From a checkpoint of a small transformer trained on Wikipedia: untied embeddings.
Each number is 128 + 24 x the weight over the matrix's rms, rounded and kept within 0 to 255. Layers, rows and columns count from 0.

# layer 8 attention output (transposed), 192x192, rms 0.0994, rows 0-34,64-98,128-161, columns 96-143
[[109 140 136 132 129 125 135 104 153 161 126 128 100 173 105 156 145 137 131 117 168 144 134 176 154 144 182 130  95 157 134 130 138 130 138 123 118 112 142 123 117 118 128 140 146 123 161 127]
 [149 113 103 123 101 127 120 103 110 153 108 107 180 107 106 110 128 126 108 113 164 143 143 145 120 158 137 139 149  98 143 107 115 126 127 125 124 136 132 143 123 143 113 121 125  98 132 139]
 [110 128 141 118 122  96 127 123 146  89 154 129 101 118 110 122 107 157  93 151 141 159  70 127 119 134 105 139 137 135 169 123 103 109 176 138 159 127 159 158 132  98 129 130 115 104 111 116]
 [139 133 151 103 112  79 117 147 146 144 127  96 137 119 126 157 121 113 148 134 114 123 121 122  90 107 128 138 146 159 152 114 116 152 121 137 152 129 105 173  91 108  86 139  89 113 135 133]
 [109 139 124 115 118 123 142 147  98 141 129 150 113 111 113 130 120 150 133 155 155 108  96 108 145 135 132 124 130 126 168 153 129 124 134 149 121 182 137 141 133 124 154 119 107 113 106 114]
 [119 123 144 134 186 130 155 139 134 142 139 113 110  89 120  97 132 116 149 128 151 130  97  93 124 138 141 136 122 144 117 143 147 138 129 165 101 114 103 104 135 122 140 102 140 123 142  98]
 [165 109 157 110 118 135 144 177 164 141 150 153  98 138 122 107 136 123 127 102  96 105 117 101 138 142 116 109 120 117 151 110 105 121 115 112 103 141 121 121 181  90  66 130 146 105 102 108]
 [145 103 129 126 116 121 103 141 116 117 163 135 118 114 119 106  79  75 135 124  88 124 115  87 149 159 111 113 143  91 114 116 119 135 172 122 131 108 131 153 127 144 127 125  95 127 114 139]
 [146 123 137 146 119 149 144 144 103 133 162 129  97 140 121 118 135 101  82 123  99 130 120  89 128 169 138 135 165 127 133 144 122 132 159  87 109 116 143 114 115 105  93 126  76 142 134 156]
 [140  70 133 156 118 124 180 130 135 112 105 107 134 144 117 152 155 137 131 149 144 136 107 126 146 121 167 133 124  99  80 113  94 154  97 123 130 109 163 127  80 136 116 178 161 123 114 174]
 [158 111 128 124 123 108 110  99 132  95 142  97 163  85 120 112 120 137 115 145 163  88 163 134 126 115 136 111 133 151 134 135 109 128 140 106 153 119 100 120 105 156 112 160 107 144 128 148]
 [129 114 129  99 106 121 127 156  86 158 135  95 137  74 146 141 143 148 166 168 163  58 157 161 139 129 142 122 113  82 121 102 100 152 127 138 172 141 160 148 104 143  91 126 134 152 160 117]
 [117  95 137 146 153 131 125 124 147  97 119 117 162 161 155 113 111 131 104 148 171 179 136 132  93 153 135 141 178 190 172  99 131  91 163 153 138 148  88 148 104 140 172 114  75 139 143 117]
 [102  94  78 148 133 141 124 141  75 117 149 118 136 122 145 141 102 143 161 131 117 106 177 110 117 138 140 120 132 126 149 153 159 110 141 124 115 133 127  97 151 142 172 159  83 172 141 140]
 [163 113 102 139 112 145 125 122 134 177 107 104 133  92 122 153 177 152 114 142 119  94 117 164 147 162 157 145  86 106 127 137 114 151 171 123 127 113 150 148  88 135 141 118 150 110 109 141]
 [108 144 115 130 154 134 115  99 129 124 108 103 121 148 113 129 122 138 172  90  97 104 120 120 140 105 126 120 126 144 151 167 126 140 109  77 107  92 138 118 124 121 123 133 154 125 118 149]
 [156 151 123 118 162 165 107 122 168 124  82 169 145 108 129 151 122 126 108 143 112 190 117 125 136  98 118 145 105 105 132 131  89 130 136 142 146 133 125 132  90 137 121 130 117 125 128 143]
 [109 128 107 132 160 127 166 143  87 129 111  69 166 123 152 125 107 140 111 138 142 129 164 150 132  90 116 132 154 123  89  98 101 133 103 140 146  96  93 124 114 113 157 116  88 132 109 111]
 [167 117 130 131 124 145 167 108 145 104  81 177 132 120 129 118 131 131 121 161 141 172  99 117 136 114 116 119 147 124 173 119 105 128 107 124 155 148 120 156 143 139  78 126 105 112 132 111]
 [168 110 154 107 145 132 139 131 102 142 117 134 156 119 119 149 158 120  96 121 132 103 119 115 120 127 145 136 125 102 107 140  91 146 115 134 132 132  91 134 125 138 125 108 112 118 123 135]
 [118 141 154 118 143 100 109 159 120 132 168 114 133 104 138 141 129 149 122 126 133 110 131 150 123 153 149 110 105 147 146 115 134 111 153 146 143 132 126 129  98 127 112 127 139 134 138 125]
 [130 133 131 110 173 131 101 112 103 129 131 117 101  97 147 115 144 101  99 141 118 121  91 128 131 130 114 139 136 113 143 136 111 117 140 143 118 115  94 152 102 133 128 109 147 135 113 130]
 [128 127 107 128  91 133 141 140 134 150 133 165 115 164 132 141 117 103 168 124 101 126 120 125 104 133 132 136 115 106 129 133 140 156 108 134 127 172 139 126 127 142 128 120 159 122 138 126]
 [130 145 184 159 138 133 133 124 135 139 142 128 139 108 128 136 136 128 152 124 164 112 158 132 132 129  99 127 127 121  70 123 128 165 162 150 147 130 104 107 100 161 153 143 135 135 143 120]
 [ 98 145 110  92 161 138  98 143 100 124 105 169 150 125 121  97 113 134 145 146 138 133  98 112 130 152 110 138  54 146 156 142 188 117  90 142 127 185 133 123 223 175 111 112 109 166 138 121]
 [139 114 153 131 162 116 138 136 131 150 162 121 175 157 131 140 167 144 114 133 123 140 122 148 115 141 132 139 155 129 157 131 102 168 184  97 151 102 117 134  79 139 144 122 145 104 125  85]
 [141 114 146 166 126 150 136 108 185 109 131 134 138 164  98 122 137 113 149 114 102 142 135 128  92 115 112 136 117 150 140 137 147 168 125 106 138 107 148 108 136 114  83 141 164 133 121 119]
 [150  98 154 127 105 129 143 106 134 135 127 115 151 102 123 146 132 120 150 114 161 131  98 110 124 126 135 140 124 127 145 132 137 125 101 171 109 112 125 131 143 108 129 154 134 118 119 129]
 [148 113 124 144 148 132 136 141 133 122 133 143 137 135 109 126 143 147 148 155 126 124 147 102 124 115 141 136 129 155 155 144 141 154 107 128 129 135 103  95 125 138 107 143 132 147 140 126]
 [127 134 143 136 148 121 144 142 125 110 154 138 113 103 170 123 110 103 116 136 154 125 101 133 142 128 132 135 116 130 125  81 121 126 133 147 150 130 110 163 105 148 150 123 100 126 120 107]
 [ 86 125 143 133 176 147 114 153 135 114 127 141 135  97 144 110 118 139 130 136  93 130 150 118 134 120  97 125 117 106 132  93  99 145 118 140 130 132  93 118 132 143 131 134 116 129 104  75]
 [123 161 149 138 126 143 119 137 107 152 107 113  89  92 111 162 148 154 109 198 137 113 115 152 147 132 147 133 120 124 121 126 141 141 123 141 130 112 154 163  87 139 137 148 117 133 144 127]
 [132 118 159 139 138 100 141 118 129  84 107 122 125 129 127 147  91 166 108 155 117 181 135 112 129 133 126 110 165 137 149 160 123 134 137 117 132 111 142 146 103  85 154 162  96 122 115 157]
 [155 135 119 125  87  92  72 126 146 108 154 169  98 129 104 133 133  97 141 121 157  94 184 123 148 177 168  92 140 131 144 162 108 106 136 141  95 112 149 136 139 151  73 161 123 155 205 186]
 [134  99 122  91 140 103 103 127 141 134 136 141 129 105 144 119 107 156 125 122 109  97 111 148 103 135 125 174 137 118 126 100 151 103 111 139 147 156 107 150 156 153 120 122 135  97 136 100]
 [120 141 150  92 122 118 142 104  88 188  74 132  58 176 128 142 150 139 126 106 158 136 105 189 150 112 155 151 106 153 139 117 123 134 127 160  62 133 100 110 115 121 178 153 150 132 145 132]
 [144  90 110 131  72 157 132 115 136 130 131 149 164 157  87 151 116 147 104 143 134 138 139 160 128 130 107 119 114 121 165 131 136 147 124 101 119 140 181  91 149 116  70 122 130 109 131 128]
 [140 134 139 125 177 119 136 135 119  94 161  99 114 102 109 137 125 117 101 129 130 149  77 143 123 126 103 141 129 109 145 116 123  98 144 130 137 115 144 141 110  88 161 134 134 143 130 130]
 [139 169 106 125 131 122 118 129 123 172 142  98 154 104 150 183 145 100 131 112 140 130 134 133 110 117 108  90 108 168 152 104 150 120 119 149 135 140  97 174 121 125  77 118 144 122 146 148]
 [104 148 148 123 132 122 146 161  97 109 159 149 148 114 105 105 129 149 121 148 144 116 110 117 150 115 124 135 131 118 170 148 122 115 118 130 142 164 111 140  74 113 167 139  90  95 120  90]
 [ 90 118 156 142 173 103 129 151 136 139 144  96  86  77  97 110 113 114 146 144 114 134  87 100 127 185 172 143  99 126 128 161 134 159 154 135  66 111 145 127  99 123 104 102 122 114 160  94]
 [115 131 121 118 127  79 151 166 137 120 139 141 124 140 120  53 161 122 154 123 104 125  95 112 144 172 120  85 146 127 148 124  96  92 143 115  73 135  89 103 146  90  71 114 108 110  80  94]
 [141 115 106 131  87 119 120 146 145  91 136 144 131  96 126 100  87  83 136  93 148 107 106  96 142 148 129 139 127 101  83 109 135  91 152 113 177 115 101 157 105 163 125 119  92 118 122 137]
 [106 140 111 161 119 120 125 154 103 150 154 138 110 133 103  68 130 106  96 130 139 105  81  89 167 157 150 160 168  95 166 123 113  74 172 111 119 127 137 102  91 110 104 128  87 130  97 123]
 [138  67 138 147  85 113 156 159 108 140 131 134 154 160 108 152 175 144 114 144 145 137  81 125 166 167 121 153 124 123 102  86 143 114 110 148  95 142 172 117 146 148 123 143 130 112 106 138]
 [195 105 103 128 121 118  65 109 131  84 162  92 151  81 115 141  97 111  98 168 175  85 166 138 133 161 117 118 117 154 149 107 138 107 145 131 151 143 112 121 146 170  65 130 117 132 110 157]
 [125 143 152 110 130  93 129 169  76 172 141  74 144 106 130 137 132 160 154 143 146 108 146 144 137 132 122 132 137 131 126 127 120 159 150 123 141 153 134 138 106 132  97 119 150 145  77 128]
 [104 119 135 163 123 148 126  76 210 101 117 151 120 178 119 147 121 107 126 155 150 155 145 150 131 127 139 166 149 186 176 139 137 116 140 103 133 131 151 108 136  93 127 142 140 147 120 141]
 [113 106  80 137 116  99 144 147 113 111 173 125 153 102 140 115  94 123 135 142 133 115 137  92 101 152 150 124 131 120 162 153 149 105 143 140 140 131  90 133 117 152 145 126  69 136 121 141]
 [155 114 130 142 137 133 104 152 108 179  81 113 134 138 106 131 158 142 121 126  84 105 127 170 148 145 139 139 128  82 155 147 105 151 180 136  69 130  93 115  74 120 135 123 128 107 114 156]
 [111 162  79 121 142 127  93  93 105 128 123  89 133 101 166 122 129 163 141 130 139 117 144 124 132 150 130 111 149 139 163 125 112 116 128 107 121 128 133 164 144 129 131 121 136 125 107 146]
 [195 104 118 108 135 159  83 118 136 127 128 195 155 150 138 157 114  92 101 134  86 165 131 109 139 119 119 143 137  81 122 126 124 135 130 178 157 165 153 141 135 109 127 157 129 142 181 136]
 [ 95 141 108 140 118 113 180 106 172 127 153 128 138 167 134 156 128 112 132 150  86 130 179 134 164 107 128 122 181 151  85 118 124 144 133 125 172 106 174 113 171  94  78 132 143 158  70 128]
 [158 100 146 141 139 190 137 135 151 114  65 146 100 127 115 145 141 102  94 180 119 151  90 153 134 152 131 117 117 103 163 111 132 143 113 140 183 129 134 171 124 128 101 109 107 113 159 104]
 [155 125 121 117 113 118 138 109 133 149 141 178 167 168  96 118 161 123 106  93 123 121 130 137 121 161 136 159 134 128 134 156 137 119 117 122 140 161 122 109 152 102  95 117 120 107  97 120]
 [147 115 189 127 158  90 110 145 139 125 175 133 126 113 126 161 136 120 120 114 124 132 116 125 122 119 146 107 133 159 123 150 169 119 151 144  86 124 142 116  96 130 100 140 173 149 113 144]
 [116 128 146 137 182 124  88 105 160 122 168 148  96 153 113 140 140  96 101 128  94 126 117 123 134 122 128 145 145 126 136 165 146 122 160 103 148 138 154 108 115  94  73 125 173 119 128 130]
 [147 130 117 137  86 155 156 144 153 146 124 147 124 141 122 121 117 102 151 139  84 121 133 131 117 117 126 127 130 107 103 143 126 167 109 140 130 126 112 114  94 154 158 107 131 116 166 136]
 [130 149 162 163 120 142 121 124 147 121 134 120 148 105 134 153 135 156 140 130 162 112 141 131 125 130 103 120 108 132  75 110 128 161 130 150 141 122 109 136 140 166 140 111 134 152 145 138]
 [105 103 148 107 159 156 113 125 129  91  76 142 163 130 119  83 122 120 143 153 126 163 118 119  88 102 122 126 100 135 159 187 147 174  86 132 149 166 109 158 125 151 147 128 108 138 145 150]
 [174 112 112 138 137 138 146  98 158 127 174 148 170 122 108 160 171 116 119 140 112 114 146 143 140 146 137 136 123  97 142 125 145 122 161 138 109  90 112 111  91 153 147 129 180 148 159 132]
 [123  94 109 133 129 146  88 133 101  89  97  98 138 123 119  88 110 131 151 123 157 131 159 139  87 153 121 142 109 122 141 104 132 128 110 143 147 114 124 130 148 165 139 139 145 129 125 118]
 [126 110 165 146 128 153 151 123 105 142 113  80 161 126  93  94 125 126 148  70 130 160 141 148  94 154 119 140 101 145 162 119 145  90  87 144  94 134 135 109 124  98 139 158 119 116 146 111]
 [133 112 102 142 149 127 128 165 120 104 152 105 146 103 110 140 153 143 143 165 119 105 149 106 103 157 144 118 103 132 158  97 131 151  96 132 152 136  68 132 119 181  97 118 119 137 155 102]
 [133 159 151 145 116  92 154 105 211 132 170 216  97 156 151 165 131  81 132 113 115 111 105 110 165 111 140 128 128 152  80 126 162 153 144 105 159 111 157 115 133 107 107 135 119 138 125 128]
 [107 144 108 126 135 145 103 105 154  73 114 166 148  89 138 118 143 134 126 130 127 146 195 118 118 157 109 124 122 117 129 121 108 125  98 118 142 138 120 129 122 125  90 146 124 118  97 146]
 [143 155 176 140 145 140 108 131  97 166  96 117  89 118  85 141 147 132  98 150 114 130 106 167 115 145 146 142 120 136 139 142 180 108 104 147 106 121 159 148 101 129 133 122 143 108 139 134]
 [116 110 137 142 133 120 135 149  89  95  91 107 146 110 125 134  94 162 118 156 158 198 111 122 131 159 101 127 108 118 168 136 135  79  81 111 124 100 127 144 113 112 139 138  73  98  99 103]
 [156 133 142 100 123  67 121 176 112 132 173 112 101 124  83 126 154 120 140  99 175  82 105 137  99 168 125 114 104 191 186 151 103 110 133 123  95  95 117 131 135 141  79 131 108 120 170  86]
 [156 122  92 122 149 101 101 114 142 129 161 151 169  78 167 124 134 163 141 109 160 137 121 135 128 164 121 112 131 130 130 142 168 130 122 111 125 156  98 137  98 128 103 107 140  96 101 166]
 [117 138 153 151 179 132 123 139 157  92 165 104 182 118 138 123  94 120 123 105 125 111 122 143  82 130 172 116 125 146 106 120 177 140 148  86 115 108 123 133 127 148  96 147 143  77 113 158]
 [133 116 127 149 123 103 111  79 131 142 110 116 142  94  78 110 117 105 123 156 153 135 103 138 180 144 155 119 119 115 125 126 173 106 108 100 121 117 155 170  84 147  82 121 131  99  83 104]
 [147  84 116 152 112  99 146 160 159 119 140 128 158 153 130 100 153 135 142  79 107 111 136 139 115 140 127 106 137 126 166  84 134 180 121 109 135 129 103 105 117  83 164 142 161 117 147 167]
 [116 140 158 171 130 121 137 143 134 142 126 144  96 123 128 183 169 116 123 100 151 147 173 112 138 116 104 109 150 158 147 121  57 156 124 125 147 120  93 100  73 101 148 164 119 117  97 135]
 [139 117 112 127 158 108 125 129 128 165 106 140 164 115 147 137 121 108 119 127 147 147 139 125 143 117 124  98 146 139 156 119 168 127 109 144 154 140 136 110 160 105 130 123 143 138 156 135]
 [108 174 122  97 145 126  91 167 119 137 148 145  56 140 132 130 126 158 133 140 149 126 145 115  97 126 104 134 124 104 135 138 101 161 139 163 132 112 101 126 118 149 165 121 140  90 146 102]
 [138 134 163 121 130 169 121 158 134 141 116 127  79 146 135 153 147 121 109  89 126 176 141 151 128 128 127 137 112 147 147 131 140  96 121 137 120 116 131 139 177  90  98  98 137 106 126 141]
 [108  93 134 107 122 139 137 132  85 127 139  73 142 102 114 100  84 128 119 174 111 135  95 107 124 155 111 149 133  72 121 115 152 101 135  97 103 113 131 168 141 138 129 136  75 146 117  98]
 [144  87 150 145  98 154 153 125  73 106 116  73 148 216 123 100 131 110  47  62 117 140  79 115  58 157 142 146 115 146 135 161  97 109 104 126  96  69 131 182 104 131 135 153  73 120 154  93]
 [118 113 164 120  88 141 141  87 137  97  78 145  93 117 131 171 107 140 152 181 115 140 120 124 149  71 172 132 146 133 144 143 112 131 132 155 133 158 142 118  97 139 139 130 126 102  98 143]
 [124  84  99 170  67 133 122 156 147 117 133 140 134 131 122 158 150 143 143  80 137  78 104 124 149 119 144 128 127 128 134 117 100 122 117 137 140 133 125 141  38 159 152 154 134 129  96 123]
 [161 147 157 127 143 134  95 135 132 106 116 135 140 108  94 138 117 104 135 141 111 125 125 148 129 116 100 122 107 111 139 136 105 126 106 159 146 140 101  98 142 113 103  87 134 159 168 135]
 [162 102 170 127 113 138 159 104 115  95  97 121 140 202 143 110 107 131 141 140 136 182 164 149 106 112 153 107 129 176 170 122  88 135 125 157 153 125 131 141 169  99 117 112  76 113 147 147]
 [108 131  96 127  75 160 113 150 123 105 137  89 127 152 119 124 110 178 114  94 137  86 125 148 106 123 136 197 105 117  87 143 156  99 178 140 118 145 157 134 157 140 150 107 105 130 167 127]
 [140 133 103 144 120 115 127  84 145 127  71 133 134 126 123 148 123 155 110 126 160  88  87 175  96 111 193 169 131 124 141 152 163 135 127 141 153 129 140 147 127 105 121  93 171 108 121 115]
 [ 81 157 127 114 128 141 122 138 159 122 148 116  99 131 130 162 120 121 156  96 100  95 131 123 135 122 118 105 157 133 100 132  89 136 128 123 120 112 135 106  68 186 147 153 135 116 143 157]
 [126 167 128 122 169  68 111 154 195 119  99 152 126  73 142 151 151 125 135 123 118 165 110  83 132  93 135 151 136 131 132 173 181 136 145 134 134 165 105 123 109 143  71  75 174  63  86 129]
 [120 140 135 122 123 133 154 161 119  99 101 118 166 154 123 152 150 124 129  79 114 121 150 116 112 116 133 129 133 179 123 128 146 142 148 161 146 108 122 103 152 149 137 119 109 122 149 130]
 [156 133 127 123 118 123 129 108 170 115 144 148 135 113 122 112 115 132 120 124 138 177 157 123 132 149 125 123 136 132 153 115 132 125 154 147 125 153 112 153 149 120 119  96 133  84 103 134]
 [139 106 134 106 132 108 152 136 105 120  96 126 143 128 129 157 146  90 139 117 128 125 104 108 112 133 145 154 147 145 129 157 155 136 104 145 123 134 128 153 160 121 117 103 115 103 153 160]
 [132 170 151 154 147 105  91 155 166 103 142 146 162 148 119 113 106 123 119 102 115 104 147 143 134 140 133  82  98 114 143 131 123 103 125 130 172 166 106  94  88 149  97 130 142 122 133 120]
 [128 176 134 114 149 106 121 127 142 112 141 139  93 142 145 116 128 103 143 125 117 135 105 101 110 122 122 124 136 114 154 140 151 154 100 136  99 129  95 131 130 115  92 112 175 108 132 153]
 [127 117 109 113 119 102 142 144 145 158 130 144 128  96 118 127 118 139 133 185 128 132 109 111 156 128 125 139 127  98 162 116 124 110 143 121  78 136 150 151 136 138 152 133 134 149 123 124]
 [123 158 141 134 146 148 121 129 138 176 119 101  88 124  88 153 117 163 126 152 162 116 123 125 128 120  99 136  97 117  94 164  79 108 141 125 113 130 113 128 127 145 176 125  98 157 106  91]
 [163 149 107 103 135 123  86 144 115 129 157 125 142 115 146 103 137 134 123 125 129 119 116 154 113 155 105 136 109 128 116 123 156 121 134 138 137 119 115 128 194 132 138  79 129 141 132 128]
 [125 108 144 139 170 105 155 157 158 149 114  97 177 145  82 113 104 142 147 146 134 161 105 124 153 162 139 113 122 118 139 127  91 126 169 109 129 133 112 147 124 134 164 104 121  99 158 101]
 [111 107 181 116 158 153 121 134 120 132 135 112 121 128 125 130 128 101 131 148 108 166 123  99 118 134  89 126 110 121 120 132 100 155 113 109 106 113  99 150 104 137 154 112 100 121  98 128]
 [146  89 116 110 144 103 156 126 110 157 132 158 141 105 164 138 118 123 171 142 106 176 131  94 117  84 133 130 182 113 181  96 154 186  57 138 112  98 104 126 157 113 148 147 156 130 133 178]
 [138 130 129 128 130 160 146 145 126 144 122 126  81 122 113 142 176 153 132 127 138 127 167 100 158 120 105 174 132 147 116 146 116 129 145 146 133  99 129 118 122 118 168 117  86 143 132 152]
 [129 177 142 129 165 124 142 103 127 128 101 175  96 119 138 127 128 103 136 169 134 166 141 130 153 137 123  92 134 148 145 122 177 126 127 139 129 152 144 123 169  82  76 111 145 133 104 146]
 [101 165 113  79 134 112 141 180 172 124 156 105 139  99  99 148 130 127 145 115 129 126 128 128 112 197  79 159 127 130 113 135 167 123 146 141 130 151 116 143 175 138 102  98  97 108 128 142]
 [163 159 127 107 126 121 109  90 148 134 104 161 116 130 129 136 158 123 126 137 123 156 125 104 151  96 124 146 128 132 129 133 133 155 127 134  96 127 128  96 122 144 140 129 144 147 128 123]
 [122 115 182 127 142 113 166  91 128 116 124  93 113 100 147 131 130 129 146 176 118 120 150 108 189 133 128  98 154 130 113 127 171 124 159 116 127 114 170 128  82 138 103 129  85 152 105 152]
 [163 136  96 130  85 133  97  80 119 134 127 171  75 150 140 110 174 116 119 111 150  78 153 148 159 133 146 163 115 137 127 173 109  81  98 139 145 134 173 138  79 119  99 145 101 134 150 149]]
# layer 8 attention value, 64x192, rms 0.108, rows 1-34, columns 96-143
[[120 158 158 122 172 156 112  79 138  96 124 173 141 132 123 130 164 160 135 101 126 110 117 157  98 122 124 142 131  59 142 149  84 140 125  79 118 153  63 174 188 110  88 142 170  93 147 161]
 [143 116 111 155  96  97 128 141 139 102 139 153 140 166 131 143 134  97 112 135  90 104 135 105 163 123 104 101 117 159 113  95 128 138 130  91 137  98 124 151 132 126 121 114 122 148 181 140]
 [147 118 108 145 124 134 157  87  87 126  78 155 132 134 164 155 157  96 178 141  82 121 117 160 147 110 134 159 138 121 113 137 126 134 119 152 141 107 130 103 143 131 132 108 107 126 170 164]
 [144 123 125 163 107 135 107 125 161 139 124 149 127 118 140 142 152 132 128 122 102 143 100 131 134 122 124 133 170  99 100 111 119 117 112  94 141 123 129 109 120 176 108 112 140 113 122 160]
 [108 126 134 163 115 138 115 124 129 127 152 100 169 150 177 130  95 119 135 127 193 178  94  85 106 140 143 156 148 117 138 145 151 144 128  71 121 119 101 154 158 129 153 135 112 130 110 108]
 [106 142 141 137 135 133 146 133 125 105 145 153 167  98 185  89 131  72 148 120 135 166 132  90 140 139  74 126 120 135 129 168 151 133 151 136 172 125  98 121 158 124 149 103  93 134 150 121]
 [126 128 116 141 138 114 116  91 143 162 159 133 139 153 137 101  98 134 188 145 133 122 136 183 113 139 108 136 111 157 102 134 184 161 140 113 161 113  86 127 177 163 119  92 155 168 102 121]
 [135 127 141 211 114 119 137 169  87 122 163 120 135 129 136  93 134 127 144 118 101 119 108 122 128 140 119 159 106 157  86 134 170 149 117 119 117 183 150 161 104 134 105  71 135 145 149 141]
 [122 117 129 151 125  97  83 128 204 132 132 108 120 124 159 129 166 159  93 123 154 131 148  96 140  94 128 171 106 112 147 150 122 127 105 141 129  76 120 103 135 152 139 101 151 132 100 129]
 [143 121 102 116 144 148 163 121 176 108 136 119 144 145 120 163 178 105 107 121 130 105 110 141 142 118 121 142 133  88 122 130  89 131 135 144  98 203 166 134 142  86 134 128 115 154 128 160]
 [141 140 153  29 130 141 109 140 140 128 128 107 135 113 110 139 138 144 173 170 136 132 149 109 142 119 115 147 111  88 121 129 116 112 157 134 128 123 108  94 102 135 180 120 121 111 138 166]
 [122 120 147 144 136 107 130 163  70 181  71 161 123 173 131 129 118 104 169 120 159 115 132  96 122 175 122 135 152 171 154 127 115 119  76 192 117 154 161 169 127 108 159 137 156  80 150  87]
 [111 124 125 106 128 133 170 136 151 141 139 116 144 119 145 151 103  71 162 105 140 143 140 122  72 103  88 139 137 150 101 130 123 127 114 127  71 195 160 115 154  99  98 142 108 159 125 175]
 [149 140 130 162 125 158 101 147  80 133 126  84 138 123 132 108 151  84 117 125 149  80  84 107 125 141 120 171  95 132  80 156 129 146 162 118 126  91 114 150 144  90 143 162 107 148 116 124]
 [112 111 120  81 104 148 127 124 117 155 120 104 108 136  64 153 128 148  98 168 133 147  89 128 133  98 133 136 155  74 193 118 133 109 132 133 109 179 150 100 130 130 113 105 117 127 172 126]
 [132 149 111  83 113 162 126 123 127  98  81 121 142 113 177  93 147 120 123  97 118 155 135 146 146 139 133 135 142  94 158 155  83 138 106 180 136 117 144 142 174 103 104 174 148 147 126  46]
 [123 128 126 113 124 167 183 115 137 169  95 129 156 121 128 125 138 130 138 137 121 152 188 124 148 106 141 131 124 157 181 121 184 125 129 119  92 119 127 121 144  99 122 172 160  96 185 122]
 [124 135 137 124 137 140 139 150 112 193 127 161 138 155 123 167 140 126 146 120 117  96 135  99 149 134 151 132 154 143 152 118 134 116 112 139 154 117 138 133 151 152 105 128 132 162 125 102]
 [123 138 138 134 166 157  93 130 104 126 133 130 136 146 125 121 145 156 142 130 132 101 118 127 157 115 122 112 110 112 143 168 152 131 153 145 140 158  98 139 106 136 133 102 139 152 133  62]
 [130 141 106 101 105  93 139 156 154 125 114 107 131 149 120 125 106  88 184 117  95 139 112 116 140 127 111 143  84 117 114 137 124 124 129  99 118 111 165 103 131  99 135 114 116 120 111 168]
 [109 133 104 103 122 130 103 155 118 142  90 116 150 167 126 146 155 150 128 137 110 132 137 157 132 157 125  97  92 126 173 148 130 121 158 122 135 145 151 157 133 162 137 147 171 122 149  99]
 [124 155 137 143 134  99 125  92 122 107 136 115 130 102 171 123  80 132 116  91 137 104 136 133 128 124 124 113 150 105  77 113 157 117 171 148 144  92  93 105 140 130 126 138 117 152 122 141]
 [140 112 145 118 126 131 142 105 176  98 153 142 127 118 129 116  97 125 125 108 135 132 146 134 129  78 102 153 114 114 109 140  92 141 108 137 136 105  98 111 149 115 137 151 154 128  80 121]
 [146 141 156 113 142 118 165 117 143 109 138 103 130 124 102 150  99  91 157 131 116 130 100 116 105 178 105 119 129 105  82 120 148 133 124 132 135 147 173 133 106  82 109 145 114  96  83 125]
 [115 135 139 160 141 134  96 188 112 107 116 152 150 150 130 108  92 139 122 128 130 120  80 121 160 129 115  98  96 134 104 122 124 128 174  68 132  86 140 109 127 117 126  96 164 166 121  90]
 [141 111 149 137 156 124 137 145 122 130 188 172 114 157 128 102 118 129  40 135  80 142 116 138 108 153 180 130 130 134 104 142 130 187 129 133 144 120 144 122 113 120 155 123 189 146 139 125]
 [160 116 134 127 141 116 106  99  99  99 172 153 157 146 155 175 117 140 104 160 133 107 119 134 170 126 155 118 147 127 118 143 162 138 155 122 109 123  91 120  80 160 113 126 175  97 172  97]
 [120 119 131 168 132 122 123 134 165 110 130 133 134 112 141 146 128  95 103 115 131 137 133 138 149  88 122 117 177 139 111 130 148 133 130 120 132 154 160  89 141 122 102 120 155 136 130 145]
 [104 140 111 127 116 124 103 117 154 147 108 155 135 169 153 150 110 118 163 132 155 114 188 139 136 132 166  92 102 142 129 110 152 138 136 179 187 100 140 134 137 140 123 158 104 108 106 127]
 [104 144 120 131 165 173 130  97 110 161  90  88 117 117 106 146 130 147  72 132 146 158 112 140 145 149  86 112  71  86 173 141 113  95 143 130 173 169 139 126 150 138 140 135 140 124 125 101]
 [143 123 149 135 132 143 136 137 101 100 102  91 120 135 136 147 117 137 151 151 115 116  96 124 155  91 150 109 107 114 134 118 132 150 119  93  98 136 164 139 107 129 137  95 139 141 142 122]
 [127 121 155 156 123 112 114 133 165 110 136 160 115 125 113 139 114 144 167 133 126 116 136 161 137 101 179 178 145 128 161 120 113 118 124 104 113 155 132 111 167 142  94  70 189  82 123 133]
 [135 132 138 105 130 120  93 131 196 107 163 148 142 127 128 128 167 100 133  70  92 133 127 125  88 124 118 115 152 124 104 134  88 112 137 142 127 122 165 136 116 102  94 102  89 120 147 152]
 [125 120 113 140 143 131 146 105 165 126  44  82 124 142 135 110 135 104 161 135 145 163 129 128 117 128  88 132  67 154 136 156 151 131 110 100  94 123 126 133 165 159 146 131 143 124  93 167]]